config = dict(
    n_head=6,
    head_dim=32,
    norm_eps=1e-06,
    rope_base=1020.0,
    rope_fraction=0.5,
    qk_norm=True,
    tie_embeddings=False,
    init='normal',
    optimizer='ademamix',
    warmup_steps=403,
    schedule='wsd',
    batch_tokens=[8192, 16384, 24576],
    doc_mask=False,
    steps=5580,
)
Each number is 50 + 10 x the weight over its row's rms, rounded and kept within 0 to 99. Layers, rows and columns count from 0. The size before them is the row's rms in percent of the matrix's.

# layer 6 attention output, 192x192, rms 0.0676, rows 174-191, columns 96-191
095:49 53 47 51 37 62 42 47 33 47 44 46 36 50 52 67 68 59 44 48 47 33 56 44 20 32 33 68 50 49 56 42 49 54 38 68 39 46 62 30 43 63 08 53 42 55 63 38 50 41 64 23 53 56 32 57 49 42 52 64 45 61 36 64 56 56 32 54 48 51 59 44 41 62 26 50 50 49 47 48 40 41 53 41 49 61 41 48 44 48 50 52 48 53 52 65
109:49 60 41 42 51 43 46 51 63 63 42 49 22 75 60 47 58 27 47 45 51 79 52 55 56 38 66 55 32 35 54 57 71 61 18 41 55 50 42 52 46 45 35 45 35 73 42 55 29 27 58 56 51 53 56 50 50 64 48 56 48 74 45 64 58 55 30 45 51 58 49 56 41 52 37 42 35 67 44 42 38 32 52 62 54 53 52 54 53 65 49 52 58 67 43 57
106:50 47 52 34 41 61 37 54 51 34 53 66 75 45 62 48 51 71 41 27 46 45 55 42 38 40 54 44 77 52 47 55 47 64 41 62 31 71 77 38 52 41 68 49 60 54 39 65 32 59 42 48 64 56 44 47 32 60 45 54 62 50 59 45 45 65 58 54 49 64 59 45 47 47 63 42 41 44 40 67 36 61 49 32 58 53 42 51 53 49 41 48 59 62 57 39
110:56 48 35 52 53 51 52 59 50 58 51 43 52 65 71 35 50 47 33 46 36 69 50 72 57 58 60 41 49 65 45 32 54 43 53 50 63 37 68 70 46 46 46 59 59 34 62 44 40 53 52 56 51 25 54 50 30 30 47 30 65 36 50 68 70 47 56 58 57 45 58 60 41 49 51 53 47 41 49 51 43 49 55 55 41 32 53 52 39 42 48 40 63 34 38 55
100:43 37 53 61 52 56 58 60 79 68 56 70 54 56 44 62 52 42 57 69 37 25 70 53 55 43 58 27 62 67 53 38 43 37 40 27 41 58 49 59 46 46 64 63 53 63 36 60 63 55 37 47 57 62 58 44 54 55 56 72 61 56 49 52 58 44 68 32 33 72 55 54 37 49 54 57 59 64 29 59 63 59 39 46 53 76 58 38 53 49 55 63 44 42 55 63
099:49 61 57 51 27 58 38 37 47 30 64 64 50 34 55 40 34 45 54 48 47 42 53 37 50 52 49 54 41 44 67 50 48 48 45 56 37 51 58 50 51 35 55 23 64 36 58 40 54 30 63 48 58 62 65 37 49 15 41 51 55 72 52 65 48 46 45 59 47 53 58 41 44 54 74 38 48 48 64 43 42 26 55 55 50 55 57 31 60 31 41 49 66 62 43 58
104:49 33 43 57 19 59 59 64 52 57 34 63 40 44 36 38 48 41 45 30 70 54 59 53 76 73 53 71 54 38 64 58 67 59 49 48 52 41 66 49 64 59 52 56 42 58 59 55 48 53 55 62 27 48 41 61 55 55 67 38 63 50 75 47 61 58 53 55 48 41 64 61 53 61 60 56 46 55 52 52 54 56 47 52 33 50 47 48 57 55 62 50 62 41 70 45
106:63 24 57 60 37 67 45 58 41 54 39 51 38 43 32 56 63 34 41 35 39 52 44 53 51 53 62 47 51 52 36 52 32 48 60 31 39 61 32 59 47 66 28 62 56 51 62 58 43 36 41 71 62 56 65 50 16 50 57 57 43 42 52 29 47 52 52 46 39 49 37 54 48 63 40 64 64 56 54 51 61 39 41 57 68 54 67 55 34 41 60 61 54 38 46 39
105:69 73 47 62 50 22 44 46 61 57 57 49 43 40 45 47 45 28 61 52 40 85 52 49 62 64 54 54 58 44 33 59 50 60 39 62 54 61 46 53 42 49 59 41 72 59 54 54 59 59 70 30 37 36 49 63 47 46 40 39 57 51 41 49 54 40 33 66 39 44 46 51 57 41 53 42 69 61 52 53 66 56 54 40 47 42 46 55 43 44 44 46 53 43 46 64
113:51 46 63 32 27 57 46 51 35 44 56 71 61 59 45 46 60 48 48 70 42 47 46 51 61 40 33 44 46 61 45 43 65 62 51 36 34 56 55 63 57 48 41 50 23 70 32 35 73 59 53 53 62 45 54 57 34 73 65 42 66 40 69 47 64 54 44 44 40 60 56 63 57 50 45 41 36 61 40 43 57 46 52 64 61 48 56 57 46 70 62 40 70 47 65 53
112:47 46 53 46 39 36 69 73 58 52 61 60 51 47 56 59 61 31 59 58 51 73 68 56 51 57 66 35 34 39 53 36 51 48 64 53 48 47 64 57 72 66 30 57 41 34 50 30 57 50 49 50 53 55 36 60 65 67 47 38 47 61 51 23 54 47 56 60 49 56 63 58 74 62 41 59 41 34 45 39 46 58 55 50 50 47 39 52 54 54 40 41 46 58 51 38
098:44 36 32 43 38 61 52 52 72 53 66 55 53 52 29 28 49 31 26 44 35 44 44 56 39 48 52 54 38 47 55 33 69 25 56 71 58 55 46 56 59 64 33 53 61 63 35 66 36 53 68 45 48 50 56 37 37 52 35 30 64 43 43 45 62 26 54 58 61 49 54 54 44 55 30 52 54 57 49 51 47 46 53 48 59 53 45 56 52 40 51 37 63 50 55 41
098:61 48 54 49 49 25 53 09 59 50 64 50 33 56 41 56 78 44 53 52 31 45 57 51 39 52 43 51 51 73 50 49 43 54 45 47 44 60 57 43 69 57 43 46 48 71 41 34 45 44 48 39 49 49 59 50 72 50 34 36 42 45 30 57 49 47 46 49 51 40 55 48 64 46 32 45 44 72 43 39 45 52 54 36 55 54 45 53 61 46 47 35 46 36 40 60
104:21 35 56 54 33 52 76 41 63 38 56 47 59 77 61 57 54 31 57 56 61 55 51 39 46 52 59 46 56 55 44 43 38 57 44 58 48 34 65 69 60 40 49 58 57 71 45 46 41 29 50 40 43 62 35 53 55 59 46 39 41 55 49 50 51 54 51 65 48 44 71 65 60 43 43 57 67 66 56 44 44 37 44 47 51 54 51 60 54 61 47 45 46 42 47 44
101:66 47 55 38 41 54 38 47 68 58 58 41 65 45 64 32 42 58 50 45 61 69 48 32 34 51 32 53 40 66 40 59 58 61 54 36 59 69 54 47 40 50 37 53 41 46 73 33 76 45 55 72 46 46 56 48 56 48 45 37 68 43 40 32 45 60 47 36 49 65 55 42 59 60 52 49 53 48 67 37 66 45 61 57 57 58 59 49 48 48 52 39 60 53 56 40
094:34 70 45 56 74 61 53 45 61 55 39 58 57 54 35 56 44 20 60 64 55 40 54 43 55 36 49 58 38 47 55 47 54 54 59 37 32 48 62 46 69 49 32 23 54 49 43 67 45 53 55 50 51 52 52 54 73 38 52 63 62 40 35 50 34 51 47 40 46 45 57 43 70 57 42 27 51 57 51 59 43 49 37 54 42 51 49 63 58 39 50 58 51 49 38 58
106:45 56 33 55 42 56 71 53 57 57 40 61 60 33 47 59 21 58 67 78 54 62 58 57 46 48 58 60 39 69 29 51 50 49 58 43 44 36 80 34 19 37 50 46 38 42 37 51 46 55 40 51 79 63 45 57 46 45 54 41 44 40 57 63 62 45 57 58 53 46 70 43 34 49 48 49 43 46 43 50 49 55 51 59 63 56 59 43 48 46 49 47 48 55 51 60
094:53 72 55 44 78 67 61 45 56 42 21 61 47 35 43 50 52 55 41 33 52 57 43 42 49 53 44 42 46 66 53 47 40 48 39 46 55 55 46 50 68 59 67 51 50 54 57 35 39 53 72 51 66 40 63 45 55 46 43 40 53 55 46 41 37 62 43 50 53 39 53 59 59 45 58 55 33 51 57 32 40 40 76 45 60 39 46 47 25 41 46 47 62 54 53 38